config = dict(
    n_layer=11,
    head_dim=32,
    norm='rmsnorm',
    qk_norm=False,
    attn_scale=0.177,
    bias='none',
    lr=0.00759,
    lr_head=0.00484,
    steps=7888,
)
Each number is 128 + 32 x the weight over its row's rms, rounded and kept within 0 to 255. Layers, rows and columns count from 0. The size above them is the row's rms in percent of the matrix's.

# layer 4 attention query, 96x96, rms 0.225, rows 77-95, columns 48-95
size [ 89  89  82  89  89  87  76  80  80  86  89  92  92  83  82  81  80  88  88]
[[ 95 113 160  68 164 117 125 115 143 150 150 181 109 108 114 140 189 192  14 129  90 147 140 108 172  88  74 163 176 129 137 105 208  77 121 139  79 124 116 181 132 122 124 152 162 130 143 157]
 [101  98 148 102 110 138 148 179 136 139 103 141 120 138 114  93 127 167 151 198 102 130 102 107 141 130  88 170  98 139  86  54 171 109 104 126 108 119  38 144 113 116 132 209 117 114 132 173]
 [104 132 141  65 148 124 112 101 135 112 194 126 111 125 111 173 148 102 164 157 169 145 166 105  96 150 102 101 129 130 230  82 109 130 165  87 116 157 115 107 134 164 115 140 167 147 152 134]
 [158 120 157 175 142 139 188  84 131  71 130  97 120 172 105 133  98 127 149 150 127  89 115 102  93 124 126 164  99 147 134 160  53 167  95 132  92  84  98  68 150 154 114 101 139 102 157  79]
 [110 107 129 128  64  80 144 198 128 140 101 141 150  91  83 105  89 101 139  66 167 142 108  76 126  69 112 121 156 145 107 143 176 161 135 149 156 174 130 112 193 111 131  90 114 154 136 139]
 [120 128 201 127 103 131 108 133 144  72 113 113 133 136  90 127  96 101 124  98  68 113 102 140 152 140 163 128 129 142 126 130 158 132 105 169 162 121 186 111 172 103 126 101 155 128 130 117]
 [126 141 106 141 103 137 174 163  73  59 111 131 156 121  96  69  99 137 106 187 150 111  96 132 110 158 110 101  80 149 104 110 145  86  78 175 195 137 135  55 125 132 151  91 165 108 110 152]
 [140 144 132 131 128 117 142  48 180 172 113 134 150  94 107 120 114  95 133 118 177 172 140 162 115 108 112  99 140  35 106  96 147  97 168 169 101  81 165 163  97  96  96 137 158 150 114 206]
 [116  89 166 134 188  88 128  89 169  83 141 170 116 152  90 102 105  90 147 116 109  96 139  87 164 114 108 158 156 124 142  86 153  88  80  68 153 121 142 164 103 212 103  74 104 125 113 173]
 [ 94 177 120  94 103 136 108 133 164  97  68 151 128 113 146 127 170 144 134 101 151  81 141 140 103  99 163 118 110 122 154 138  82 133 103 139 139 184 111 133 104 179 101 133 154 123 123 146]
 [ 83 140  96 125 125 121 105 176 100 122 134  87  94 189 137 112 172 122 111 128 132 138 142  91 182 127 119 114 125  53 177  51 180  80 131  91 102  99 120 167  56 143 175  96 126 144 100 129]
 [134 130 136 176 108 146 118 105 173  68 121 122  97 121 183 163 147 154 150 147 113 141 152 140 123 122 102 153 118 101 170  51 173  95 148 191 157 146 213 162  98 144 165  87 124 108 112 120]
 [103  82  83 148 134 107 165 115 109 164  86 130 153 144 117 149 230 163 144 133  98 119 131  75 146 139 144 144 146 116 140  90 210 125 191 140 114  81 177 172  64 134 115  88 141 105 108 193]
 [140 164 148 110 115 109  89 132  87 123 101 138  68 116 109 145 180  91 164 133 112 122  74  91  83 120  71 172  95 182 122 119  74 142 172 184 135 106 109 201 128 143 111  40  78 161 141 136]
 [102 135 162  79 108 115 138 114  54 144  96 191 123 133  94 169 185 125 150 114 167  98 145 141 151  85 106 113 131 103 164 106 221 121  69  97 164 145 110  91 121 141  98 118 147 114 139 122]
 [148 108  79 136 110 126 159 165 170  96 168 129 103 180  43 143 114 117 181  79 191 159 141 139 120  61  76 124 153 155 132 131 134 114  97 168 127 176 105  93 162 151 119 140  93 105 153 164]
 [130 134 124 137 130 101 100  99 136 163  85 127 134 104 152 173 195  52  99 147 117  81 153 109 155 169 125 108 172 158 166  82 164 135 163 155 158 158 137  74  81 167 127 165 167  88 136 158]
 [140 143 125 184  85 106 181 176 146 110 126 130  80 196 100 128  88 194 104 164  94 135 141  61 114 153 100  84 126 156 151 122 115 155  58 171 130 132 133 100 123 165 158 140 123 167 211  79]
 [151 115 139 152 160  95 147 117  98  85 135 159 128 100 114 103 156  48 118 130 106 177 136  74 165 161 104 164 147 127 161 164  89 151  67 165 135 156 105  96 113 145  91 216  76 130 126 161]]
# layer 4 attention key, 96x96, rms 0.208, rows 77-95, columns 48-95
size [ 88  86  95  87  89  96  90  81  95  96  89  92  89  78  91  90  80  87  97]
[[ 68 175 110 178 145  89 149 104  95 159  77 110 172 143 163 129 123 104 136  77 155 133 138 133 159 103 147  98 150  77 120 139  88 127 163 117 118  73 157 148 123 119 164  96 137 186 116 158]
 [151 146 140 104 149 137 111 110  88 106  65 153 115 120 150 146 130 106 111 150 177 141 175 104 151 134 128 151 153 121  98 119  85  56 149 137 137  89 189 128  86  80  88  86 175 164 167 143]
 [214 153  95 134 132  71 156 117 138 123  65 173 113 102 123 132  99 160 110 131  96 190 161 217 170  90 155 124 172 162  80 161 135 117 106 178 110 124 163 114 142 149 123 164  97 124 128  92]
 [103  97 142  96 152 174 151 213  87 142 170  96 130 126 175  65  16 185 164  73 114 187 182 136  77 136 154 137 162 109  87 117 150 124 152 146 116 174 130 111 135 112 127 129 138 110 127 104]
 [121  61 153 143 136 156 119 124 121 123  98 111 155 154 137 146 203 114 144 152 119 100 132 176 115 179  98 108  90 133 158 149 159 130  38 128 113 128 126 105 179  79 114 125  90  86 111 151]
 [131  96 114 111 127 143 143 158  84 100 139 147 170 155 140  64 149 129 112 198 140  72 128 119 118 195 149 107 170 164  81 182 135  98 137 116  79 120 120 105 162 181 140 170 139  99  90 128]
 [169 114 125 122 205 133  95 174 100 132 113 181 121 136 132 126  67 147 135 119 116  99 138  92  83 135 137 153  78 158  93 122 127 123 112  40 184 133 134 116 149 116 125 128  76 151 118 157]
 [118 201 138 139 175 174 202 166 156  83 172 117 161 146 117 171 134 156 142 154 115  94  95 120 110 148 142 136 105 166 113 164 106 115 120  85 173  87  81 126  96 121 185 134 117 207 110 104]
 [145 142  75  93 144 138 176 176 189 125  74 112 109 135 173 145 152 101 129 135 136 144 144 127 137 123 164 160  89 137  74 175 153  95 131 128  81  85 109  92 186 124 113 134 128 159 129 161]
 [198  98 109 163 171 124 158 119 143 221 180 109 137 165  77 147 164 111  96 108  84 197 117 158 114 142 134 141 116 123 130  96 145 141 109 176  83  93  93 135  98 115 192 138 147 152 143 112]
 [186 183  88 125  93  93 126 133 130 159 138 128 150  68 137 166 143 190 124 151 127 176 158 104 123 112  58 133  81 157 108 196  88  95 104 150 118  62 158 149 169 140 113 130 142 144 126 193]
 [180 137 129  74 161 124 105 130  81 169 130 134  89 110  98 161 142  77  60 156 137 204 190  93 109 128 142 142  90 139 144 178  97  95 150  87 109 113 123 115 159 131 116 174  90 166 146 158]
 [113 117 119 121  74 144  96 151  78  95 116 116  73 115 123 165 137 131  90 108 128 140 142  66 173  94  71 135 175  92 145 181 178 102  66 107  96 122 131 123 167 114 156 126 160 163 111 112]
 [156 153 120 139 121 102 158 144 183 133 160 124 182 119  89 133  71 157 136 181  94 159 153 109 141 178 131 118 159 155 109 135 104 102 129 126  63 114 214  95 116   5 112 182 111 152 106  83]
 [163 106 114 168 139 150 137 147 134 145  63 163 173 119  94 156 142  97  90 158  95 171 165 101 172 106  81 126 134  73  91 118 139 131  90 170 155 102 150  98 158 167  88  81 139 179 116 137]
 [167 126 164 139 164 172 109 149 146  66 150 146 137 128 177 121 148 142 128 102  88 107 142 172 119 193 114  87 150 115 103 101 142 116 122  92 114 155 181 123 140 123 156 171 146 150 173 103]
 [150 118 146 140 129  59  83 134 196 131 124 140 157 119  54  79 136 134 131 100  99 138 107 118 181 125 124  94 107  87  84 117 130 101  96  90 160 109 127 124 115 114  87 190 137 135 175 178]
 [ 95 114 116 110 157 130 102  87 101  83  72  95 151  92 136 122  99 166  42 170 116 175  65 176 118 101 150 160 120  95 149 156 115 129 133 165 156 192 142  81 135 152 113 168 125  95  94 114]
 [ 97 108 109 139  83 175 155 128  97 186  91  99 160 155 104 136 119 170 161  92 156 111 107 176 116 134 127 106 133 118 112 117 130 124 168 116 121 133 104 131 162 122 193 201 149 114 162  67]]
# layer 4 attention value, 96x96, rms 0.235, rows 64-95, columns 48-95
size [112  93  94  99  83  91  74  88  77  96  87  83  94 106  81  90 100  91  94  92  94 100  98  93  96 110  88 110 101  95 106  98]
[[111 147 168 102  65 151 134  90 103 104 158  72  84  99  94 104 173 164 147 157 165 146 175  84 109 141 142  85  92  79 179 103 154 107 115 134 127 158 126 145 147 175 125 197  91 149 185 123]
 [186 140 149 144 140  87 142 128 138 157 135 152  92  77 112  74 156 162  92 115 125  97 124 201 148 129 132 118 127 139 156 142 102 130  85 160 113 100 146  63 137  92 195 164  87 116 143 184]
 [114 149 124 175 113 144  97 119  58 128 122 118 164  93  81 145  98 137 157  92 136 149 132  93  76  86 153 123 153 113  96 109 162 142 156  31 125 186 102 119 139 120 104 162 127 148 127 108]
 [140 182 166 120 171 137 172 126  93 145  98  96 109 128 128 117 127 103 115 157 117  74 145  88 133 134  52 112 144 124 109 115 145  66 148 202 108 118  87  95  97 181 173 188  76 135 140 142]
 [151 150  98 118 137 148 148 124 134  93 134 142  82 131 153 149 127 147 106 171 103  93 160 165 107 127 141 125 140 117 108 159  90 166  48  87 191 124 106 184 136 103 107 173 133 101  89  66]
 [109 123 207 145 132  91 124 151  96 145 148  58 154 102 143 154  97  74 123 109 129 102 131 122 106  91 104 100  94  91  92 120 187 138 160  94  95 154 144  88 102  76 164 157 148 182 154 198]
 [121 120  82 105 152 144 114 113 176 169 101 120 165 102 100 109 172 167 127 122 142 115 168  69 143 169  77 129 125 130 161 114  83  79 148 187  81 149 156 147  77 139 135  81 104 134 165 109]
 [146 140 143  97 140  90 113 178 162 204 140 123  92 125 117 106  93 121  77 125  97 132 162  89 111 113 165 169 152 141 141  99 123 172 124 154 131 138 150 154 162 143 158  98  94 127 131  91]
 [128  81 104 100 140  78 144 180 124  37 103 120 170 185  73 119  97 150  99 130  95 129 106 158 110 120 134 148 136 156 102  95 173 171 128 150 106  78  61 137 112 168  61  71  95 116 104 138]
 [146 109 113 145 118 154 130  95  93 165 116 169 135 153 158 184 105 180 229 126 156 154 103 119 142 180 149 153 165 105 144  94  84 119 148 136 101 101 116 108  98 164 172  69 146 118 169  49]
 [147 143 102 156 119 159 141 113 148 163 141 140 128 109 103 189 124 150 173  88 159 132 139 157 173 109 106 171 144 136 123 142  67 122 132  87 134 124  90 160 132 108 168 147 170  90 127  73]
 [160 132  96 100 191 127 165 144 123 110 160 189 107 146 158 150 122 116 170  99 108 159 104 161 130 199 157 161 159 126 112 104  94 193  51  89  79 130 113 108 103 102  91  88  97 138 173 101]
 [169 124 168 171 174 135 122 110 110 141 112 129 102 127 128 140 123 153  69 161 135 116 161 128 117 185 126 133  99 131  84 121 123 149 120 174 115 140  90 122 133 107 124  67 151  98 143  80]
 [157 137 162 100 182 102 139 182 135 158 107 106 140 106 135 121 106 103 116  99 111 133  82 129  77 131 114 163 129 135 111 111 154 146 127  94  73 104 125  86  98  92 135 124  69 120 149 121]
 [140  76  57 140 105 144 137 149 105  90 166 104 179 129 180 146 153 122 135 159 172 133 125  87 106 123 113 125 104 122 149 126 137 161 185 133 125  99 105 147 180 151 123 130 138 154  97  95]
 [119 133 136 169 187 131 148 132 117 120 124 127 157  91 151 110 154 102  82 128 103 128 129  66  63 183  99 130 118 106  79 102 121 143 136  94  65 132  91  98 138  58 108 145 115 130 135 114]
 [161 160 110 115  78  81 119 140 146 177 154  91 155  90  90 137 132 170 119 123  70  94 143 106 190 165 151 137 154 142 216  79  97 153 103 163 132 150 108  93 131 121 154 170 160 136 147 115]
 [177  74 105  85 123 148 157 103  63  87  88 174 143 140 155 139 128 154 110 162 126 171 129 127 113 175 132 114 147 125 129 160 173 145 149 140 153 111 118 114 158 191  69  56 196 130 109 168]
 [161 131 112 225 164 110 120  86 113 144 144 142 156 138 144 191 147 107 156 139 142 106 118 132 158 103  88  84 104 145  82 174 112 113 153  95 153 134 144  91 144 103 111 114 167 100  85 154]
 [143 167 156 130 203 141 139 151 118 177 128 106  82 123 177 157 100 102  95 148  94  85 140 144 110 116 114 107 116  83  60 103 147 151 145 158 135  99 151 130  60  75 144 128 110 120 119  97]
 [169 142 110 108 204 173 152 142  74 143  98 150 126 130 159 127 127 158  83 140 137 142 103 171  60 179 146 147 170 133  76 147  58 111 101 124 139 109 150 166 123 139 107 202 121 102 110 138]
 [146  96  52  74 141 180 134 133 167 104 151 108  97 107  89 136 143 142 114 139 144 125 129 179 120 100 136 147 112 168 147 168 152 133 130  27 208  95 117 188 151 171 118 132 138 100  87  94]
 [ 97 115 141 144  86  95 115 145 131 173 103 153 104  94 107 116 136 103 149  92 162 134 124  82 127 128 131 136 107 157 179 159 155 105 169 100 130 148 156 121 133 115 133  87 121 100 123 107]
 [142 113  66  77  99  93 106 144 153 113 162 111 157 132  91 131  75 163 155  74 137 150 176 125 201 111 159 149 196 148 117  88 116 154 107 119 120 140 134 163 112 149 132 142 141 124 120 103]
 [136 161 194 161 148  87  90 172  83 122 100  51 118 135 139 126 119  68  67 131 155  90 151 124 106  92 108 118  54  89  69 151 180 169  85 155 169 178 109 142 105  82 113 143 105 165 105 132]
 [165 119 150 165 150 116 127 146 127 180 145 179  86 120 124 186 143  91 188  58 103 138 107 110 141 148 115 153 126  99 169 129 122 162 102  93 134 116  63 113 158 122 172  72 118 121 147 136]
 [103 121 144 110 160 121 116 157 136 130 171 114 130  95 133 172 125 137 135 106  58 116  82  77 167 185 158  94 139 108 161  82 149 169  85 127 108 116  96  95 124 115 108 158 146 132 149 110]
 [136 178  94 141 159 140 139 150  59 106 164 107 131 136 153 170 120  74 159 152 108 102 149 161 167 164 147 138 146 117 130  82 176 103 158 166 124 157 106 127 129 178  85 168 131 131 138 127]
 [122 114 184 171 140 118  98 129 133  55 124 137 133 196 171  74  94 146 119 166 106 117 119 159  50 176 141 115 141 128 112 137 125 111 105 171 179  73  83 135 148 165 132 106 104 110 108 177]
 [132 118  84 122 131 193 134 140 117  85  98 177  87  86  26 137 128 106 137  88 143 147  84 164 181 134 125 115 104 181 147 157 140 141 113  99 152 174  95 199 118  94 122  90 167 125 134 158]
 [142  99 139 105  97 133 110 115 136 145 169 130  83 181 184 107 127 181 160 153 161 140 132 130 126  71  97 136  79 121 139  91  83 132 122 172  82  99 153  78  91 126 162  89  52 164 135 109]
 [132 158 149 157 169 121 114 123 119 124 117 154 129 128 168 135  60  79 123 149  92  65 138 144 101 156 122 150 180 116  82 158 121 103  87 128 152 113 138  89  65  76 165 142 138  95 155 119]]
# layer 4 attention output (transposed), 96x96, rms 0.182, rows 64-95, columns 48-95
size [107  87  90  97  70  89  61  67  67  99  63  74  89 112  70  85  96  88  92  85  80 103  96  81 106 112  76 114  99  92 108  91]
[[138 156 144 151 151 124 147 149 178 118 126 165 145 118 119 141  97 110 101 121 191  90  60 140 186 177 169 144 148 112  67  96  71 118 141 112 133 109 100 106 138  93 106  72 161  87 154  88]
 [151  57  87 145 109 229 121 195 106  91  91  82 175 117  98 141 139 131 154 136 175 131 142  73 167 102 125 131 130 128 105 112 110 173 162  87  88 128 117 145 106 202 127  87 100 142 132  79]
 [136 128 116 106 118 127 109 122 187 159 141 123 145 122 142 154 116 179  53 147  82 103  97 136 138 144 163 187 115 145 120 190 119 133  80 170 167 139 139 124 108 162 126  88 189  85 165 172]
 [147  83  94 144 129 164 139 165  87 129  80 182 159 150 123 175 133  92 114 136 134 128 138 136 158 158 132 171 111 102  89  66 165 233 131  95 128 178  97 157 109  97  66  57 138 132  79 124]
 [116 124 162 125 142  61 104 118 102 102 171 143 140 137 106 106  62 156 122  98 137 119  94  62 173  94 143 121 180  87 167  63 166  88 119 159  96 128 129 174 214 173 156 135 154 158 177 104]
 [160 126  62 139 126 120  87 110 140 192  75 145  82 133 160 117 213 167 101 143  77 154 121 170 117 135 138 147 162 127  89 157 101 135 146  89  73 114 141 118 120 153  90 164 118  85  99 147]
 [ 80 105 116 126 167 176 232 163 147 119 114  86 136 129 104 189 124  43 120 145 131 163 134 137 113 158 116 139 100  60  97 125 130 159 127 157 133 134  78  77 104  73 120  76 104  95 116 120]
 [ 89 105 118 149 148 177  78  83 114  91 133  53 123 127 113 114 163  95 159  93 156 121 135 166 140 129 134 121 165 125 142 105  84 119 167 129 128  52 139 190 143 131 150 176 137 160 124 128]
 [157 172 137  98  70 151 100 115 103 159 135 140  97 131 122 122 152 125 144  91 122 148 163 164 106  60 127 118  90 135 147 130  87 124 183 146 151  95 181 148  75 139 215 176 109 131 105 179]
 [115 142 167 131 116  98 121 172 133 135 143 143 122 161  59 125 164  44 129 188 112  96 110 155 137 144 146 130  32 177 115 112 190 117 141 116 207 163 121  61 102 128  93 122 123 110 122 189]
 [150  72 135 161 165  93 108 172 170 123 106 135 123 190 149 102  85 141 109 184  96 138  83  70 165 159 113  84  71 127 168  74 183 104 110 156 179 139 135 124 158 140 115 121 129 187 169 161]
 [ 96 132 113 136 115 117 110  98 119 109 167 120 120  82 105  87 148 118 102 176 140 128 165 126 116  52  83 126 131 113 178 138 180 105 200 101 123 125 185 139 112 118 116 136 150 107 170 115]
 [100 131 130 107 105 167 167 125 124  85 137 100 127 155  82  93 169  84 105 102 142 187 149 160 173 117 127 133 124 128 133 184  91  98 177 127 137 126 144 184 124 105 134 180 129 132 104 123]
 [121 128  78 152  71 140  81  91 118 144  95 109  97 135 124 171 190 131 118 145  85 169 136 147 104 140 115 150 137 175 166  99 144 132 144 152 158 173 218  58 134 139 134 153 160 147 150 148]
 [179 105 132 108 113 174 111 114 131 160 162 145  99 143  78  73 109 107 166 100  50 143 108 164 131  89  95 145  63 149  80 122 106  95  83 109 166 153 111 133 121 100 193  74 128  71 167 113]
 [163 105 105 129 138 155 134 126 107 146  95 114  93 124 109 157 131 136  94 165  95 178 156 120 189  85 103 128 128 122 145 170 148  95  90 174 115 195 125 117 120 138 127 125 168 105 185 143]
 [ 56  45 124 144 113 167 152 168 110 118 100 148 108 136 108 141 126  88 133 182 181 155 120 116 160  96 147 165 146  66 130  87 136 107 138 127 125  68  94  88 192 114 149  48  87 119 116 141]
 [155 206 143 119 122 166  85  94 144 152 177 132 106 142  62  81 129 120 142 119 120 146 148 175  73 133 151 123 140 154 142 190 138 130 144 154  91 140 123  67 144 130 156 208 108 124 133 110]
 [160 109 121 137 159 143 138 166 169 135  88 118 128 156 150 121 125 171 108 120 115 114 148 103 101 138 169  86 154 121 129 174 197 128  45 140 111 146  98 118 122 192 165 110  97 121 136 144]
 [149  74 141 125 150 125  89 144 100  89  74 142 135 149  82 156 178 129 132 122  77 143 172 133 158  90 169 154 176 173 115  99 186 151 131 105 102 152 148 133 137 146 130 174 168 133  60 177]
 [159 139 186 135 111 137 106 104 138 144 111 120 143  91  88 132 162 172  93  71 102 125 128 144 152 127 126  84 148  88 163 122 224 121 121 199 133 138 170 142 144 153 130 110 166 141 132 150]
 [208 131 154 160 140 128 116  87 125 106 159 132 118 168 117  80  75 186 159 111 115  88 120  72  89 135 126 100 130 153 111  97 107 137 140 198 153 139 150 121 132 115 157 141 131 160 164  95]
 [133 177 118 103 163 133 197 117 124 138 134  71 142 105 112 141 125 154 156 167 143 171 125 177 120 180 124 131  72 180  56 129  85  78  88 169 170  95  91 115  76 147 158 128 161 140  86 125]
 [ 96  83 210 113 132 120  96  88 140 105 155 129 100 154 133 116 128 107 134 134 131 106  95 108 108  97 134 155 106 103 145  82 139  92 176 115 140  18 125 141 141  79 154 122 130 151 147 153]
 [112 135  93 127 137 126 105 116 117 136 143 139 127 137 117 142 160 144  99  84  80 161 112 167 160 113 120 150 217 110 127 172  62 165 158 111 115 139 130 134 154 143 170 139 106 149  97  85]
 [138  63 132 163 143 139 120 159 129 138 111  51 117 160  95  74 136 126 130 192 127 170 154 141 153 130 105 113 110 166  87 160 130 125 158 122 156 100 158 120 106 105  97  94 132 153 170 108]
 [106  78 136 106  85 104 169 104 118 163 100 165  85 133 133 110 170 148 142 185 128 172  98 158 130  59 134 154 101 145 108 124 123  75 142 133 148 121 133 145  93 129 118 125 150  61 128 126]
 [ 83  75 134 126  79 150 154 109 150  86 122 157 118 111 135  78 165 115 114 129 111 115 159 154 127 112 148 152 122 109  85 126 154 169 158 114 128 101 148 165 104  76 170  51 147  95  35 116]
 [182 150 148 101  83 118 110 122  96 126  91 126 144 106 111 134 154  85 157  46 178 125 175 146 183  90 113 128 119 125 134 128 135 153 124  87 122 176 157 143 114  90 125  98 145 152 150 124]
 [117 167 168 110 142 114 164 101 107 130 174 147 130 183 143  82 115 199 110 178 136 176 150  91  98 132 114 105 123 112 156 196 115  48 148 197 117 126 117 125 105 136  87 118 136 156 114  78]
 [138 156 114 176 123 112 115 153 146 109 127 147 168 110  95 132 102  58 140 102 131  86 127 111 131 158 158 124 155 130  88 114 133 159 129   0 163 170 126  90  97 113  96 129 121 112 122 132]
 [ 90 100 118 131 139 100  96 129  81 142 108 156 153 122 120 148 164 125 148 108 126 110 166 101 171  95 120 175 109 113 183 125 245 143 127 125  97 125 117 160 164 122  97 113 117 174  85 139]]
# layer 4 MLP gate, 320x96, rms 0.273, rows 0-11, columns 48-95
size [ 91  98  93 100 110  98 107 107  97 101  91  91]
[[141 149 131 128 135  84 107 153 170  77 139 100 120 135  96 114 196  88  69 143 191 168  94  75 125 159  99  77 148 124 131 170 102 167 160 133 102 185 157 106  96  65 177 168 199 124 128 176]
 [ 98  51 136  84  56  88 165 114 121  94 188 114  51  51 171  88 103  99 101 117 120  88 108 159 131 112 149 154 126 132  87 159 154 111 150  92 139  43  96  90 137 155 118  85 115 114 121 154]
 [153 124 140 123 129 149 166 168 128 104 103  88 121 156 171 122 130 161 136 138 176 122  71 187 167 137 139 135 136 125 149 105 122 129 176  60 192 100 109 193 102 139 179 167 148 156  91 125]
 [211 152 177 118 187 110 157 126 101 125 140 182  91 169 121  98 149 168 140 138 131 116 159 148 112 149 102 179 131 130 130 189 139 148 146 158 127 208 145 157  95 124 161 124 118 165 109 151]
 [ 41 148 126 114 143 110 115 134 130 184 124 115 127 162 137  61 140 133  63 131 156 185 105 108 131  94 122 147 140 182 130 117 141 147  87  51 123  83 116  90  90  99 124  86 130 111 131 137]
 [150  89 154 162  50 135  77 147 196 144 145 133 116  97 152  98 133 159 148  58 101 116 127 145 101 137 123 121 109  93 133 150  94  38 158 136 183 133 131  82  57  96  94 123 166 149 171 118]
 [131 102 139 109  82 124 158 133 133 154 136 116 146  93 130  96 168 126 111 102  96 138 135 137 180 155 194  93  60 133 124 118 144 132  92 175  93  20 186 105 148  94 117 107 130  89 118 168]
 [ 94 112 155 156 156 163  92 129 126 130  49 163  46 134 144  99 126 112 124 139 124 132  59 149 111 170 131 136 141  98 141  81 159 141 137 123  49 111 122 115 137  91  96 159 119 167 147 134]
 [116 112 163 146  84 141 198 169 109 167 127 129 172  75 167  98 113 121 144 161 174 167 133  85 105  97 133 108  90 115 110 110 117 157 123 112 136 137 152  66  97 146 106 156 115 153  72 139]
 [151  96 107 133 159 135 110 151  95 116 124 133 117 157 126 189 104  97 178 148 133 153 120 122 172 143 157 107  91 139  84 105 116 155 141 142 128 165 155 172 129  79 156 157 133 142 111 132]
 [ 93 159 143 156 124  86 101 142  89 116  86 118 105 121 179 104  77 131 181 136 146 142 112  89 169 189 182 104 151  74  91 146  71 178 172 121  84 101 139 175 159 169  98 194 153 197 171 114]
 [ 86 145 114  66 108 135 130 159  91 216 177 148 188 134 128 129 139  99  78 150  72 141 122 167 101 103  73  97 176 167  89 166 156 134 133 144 105 159 152 181 152 149 127 129 164 162 118 152]]
# layer 4 MLP up, 320x96, rms 0.278, rows 0-11, columns 48-95
size [100 102  95 100 104 106  96 101  98 105  92  94]
[[148 112 156  95 168 152 162  76 126 145 134  96 138 157 112 132 215 114  92 125 146 165 133 152  84 145 107 104  81  65 142 128 167 135  95 138 144 140 116 108 122  67 102  92 165  96 166  66]
 [152 125 119 169 177 142 154 149  89 120 108 202  75 135 118 128  91 180 126 124 113  82  95 151 154  86  91 117 133 179 143 213 141 125 113  99 119 124 132 179 162 182 178 134 127  53 121 140]
 [127 112 124  84 173 128  86 179 162 149  85 112  70 101 100 165 112 128 135  80 133 152 164 150 130 129 136  96 122  97 111 193 101 156 114 124 128 139  56 115 107 135 149 153 170  98  77 118]
 [118 115 100 149 102  95 163  98 207 108 145 109  95 126 102 154  94  94  52 126 101 119 141 123 119 131 114 101  77 119 108 134 117 157 164 130 207 143 162  86 105  73 162 153 112 122  61 127]
 [ 95  94 145 161 119 118 150 118 123  40 130  82 144 130 127 178 159 137 150 113 192  80  94 153 133 131 130 107 142 110 156 131 155 100 140  91 134 102 170 146 103 118 155 153 114  99  75 145]
 [152  31 114 160  56 153 138 135 144 108 149 135  95 170 147 125 173 100  70 182 177 163  92 135 117 196 150 149 160  94 124 100 126 111 122 163  70  67 148 126 101 149 163 180 102 193 153 167]
 [109 130 172 149 151 100 164 144 187 137 152 165 122 117 130 158 164 112 162 188 123 199 117 113 161 135 140 131 157 100 139 173 120 157 187 160 130 161 163 144 102 192 124 142 127 131 112 127]
 [ 89 115 113 100 134 105  61 158 121 144  75 158  87 180  81 143 130  76 163 108 172 159  76 137 105 118 126 139 110 174 115 140 133 110 199 151  69 128  98 145 107 163 144 125 173 144 151 164]
 [143 110 112 103 122  95 182 185 154 124 122 117 113  90 146 175  75 133 128 160  87  75 117  96 127 166 170  93  47 121 129 152 120 112 108 115 177 122 144 170 106 110 121  60 147 177 124 115]
 [112 156 166 146  87 115 127 162 149  93 158 110 167 153 100  74 101 142  92  69 129 116 159  97  69 110  93 162  85 125 199 158 172 119 127 104 148 108 150 125 155 205  95 107  81 135 118 109]
 [179  81 104 137 110  94 124  98  45 102 147 107 118 130 113 152 114 163 189 154 144 170 161 154 124 165 122 143 181  99 162 113 149 127 112 110 184 177  82 124  75 104 107 177 119 162 166 100]
 [158 146 167 138  97 120  81  95 152 120 102 132 196 132 130  85 141  65 133 135 188  78 131 176 153 124 151 132 129 149 120  81  69 156 122 140  43 113  72 114 120 132 167 121  77  75 117 116]]
# layer 4 MLP down (transposed), 320x96, rms 0.138, rows 0-11, columns 48-95
size [ 95 101  98  95 103 101 108 104  96 107  96  94]
[[124 203 130 106 161  71 123 137 113 126 198  64 126 168 128 136 131 142  86 128 160  88 101 129 165 184 107 136 146 102 127  82 155 153  73 126 132 103 104  96 119  96 101  53 134  85 148  70]
 [ 68  93 133 105 168 146 134 111 203 131 143 127 114 102  89 115  82 100 161 128 110 110 190 136 128 173 141 136 150 108 195 150 128 110 102 187 112  90 141 185 110 140 152 109  95  88 146 130]
 [117 130 126 190 116 130 173 108 133 116 133 106 188 120 177 139 218  89  69 168 158 126  91 135 120 160 196 192 133 145  63 128 118 117 119 134 140 109 145 159 118 125 144 160 118 101 169 143]
 [152 111 188  82  88 105 120 170 169 153 107 144 109 100 139 107 174 157 145 122 158 169 133 166 161  97 176 138 214 160 176 119  73 153 140 167  72 106 150 126 172 101 157 121 105 132 107 124]
 [124 145 104 117 109  90 145  72 179 171 158 124 103 104  83 137 138 140  68 158 107 116 114 179 146 108 198 138 159  96 100 155 147 159 118 125 125  81 122 112 146 130 155 121  75  96 121 162]
 [122 149 165 141  64 100 103 121 202 162 120 125 107 150 106  64 156 112 131 101 140 143 142 117 161 127 130 110 116 165 113 163 124  96 131 163 167 158 167 163 132 129 120  89 123 126 104  66]
 [155 120 147 144  89 102 135  99 105 160 161 188  97 135 173 225 144 123 100  76 100 130 115 155 113 185 110 125 119 175 152 161 169 136  98 126 125 146  35  84 175 115  90  90 132 180 182 108]
 [132 130 145 116  92 137  90 113  96 116 115 124  99 126 103 160  89 124 202 150 138  98  81  93 148 153 180 180 121 129 142 136 167 110 121 172 137  73 136 150 149 161 164 153 102 156 101  71]
 [147  87 130 112 188 136 114 115  75  84 120 193 114 210  95 121 149 127 153 106 151 109  81 153  53 174 108 107 139 188 164 150 184 156 111 130 101  96 158  26 100 128 127 148 183 148 169 109]
 [118 139 151 117 147 150 153 128 153  91 142  45 118 119 129 115 146 137 140 127 148 117 176 128 139 130 128  86 155 123 119 112 122  95 189 150 119 121 129 184 123 186  88  83 139 110 148 101]
 [167  88 153  99 135 121 139  55 163 159 102 167 125 158 127 112 116 141  97 123 137 109 100  88 119 142  82  87 121 128 127 152 134 128 128 137 135 142 207 100 158  17 118 104 140 100 138 120]
 [202 146 183  98 164 118 187 122 166 153 182 160 106  81 184 127 114  74 148  87 121 127 167 115 176 137 158 101 128 148 147 117 121 115 150 131 123 157  90 134  80  71 126 132 144  61 143 152]]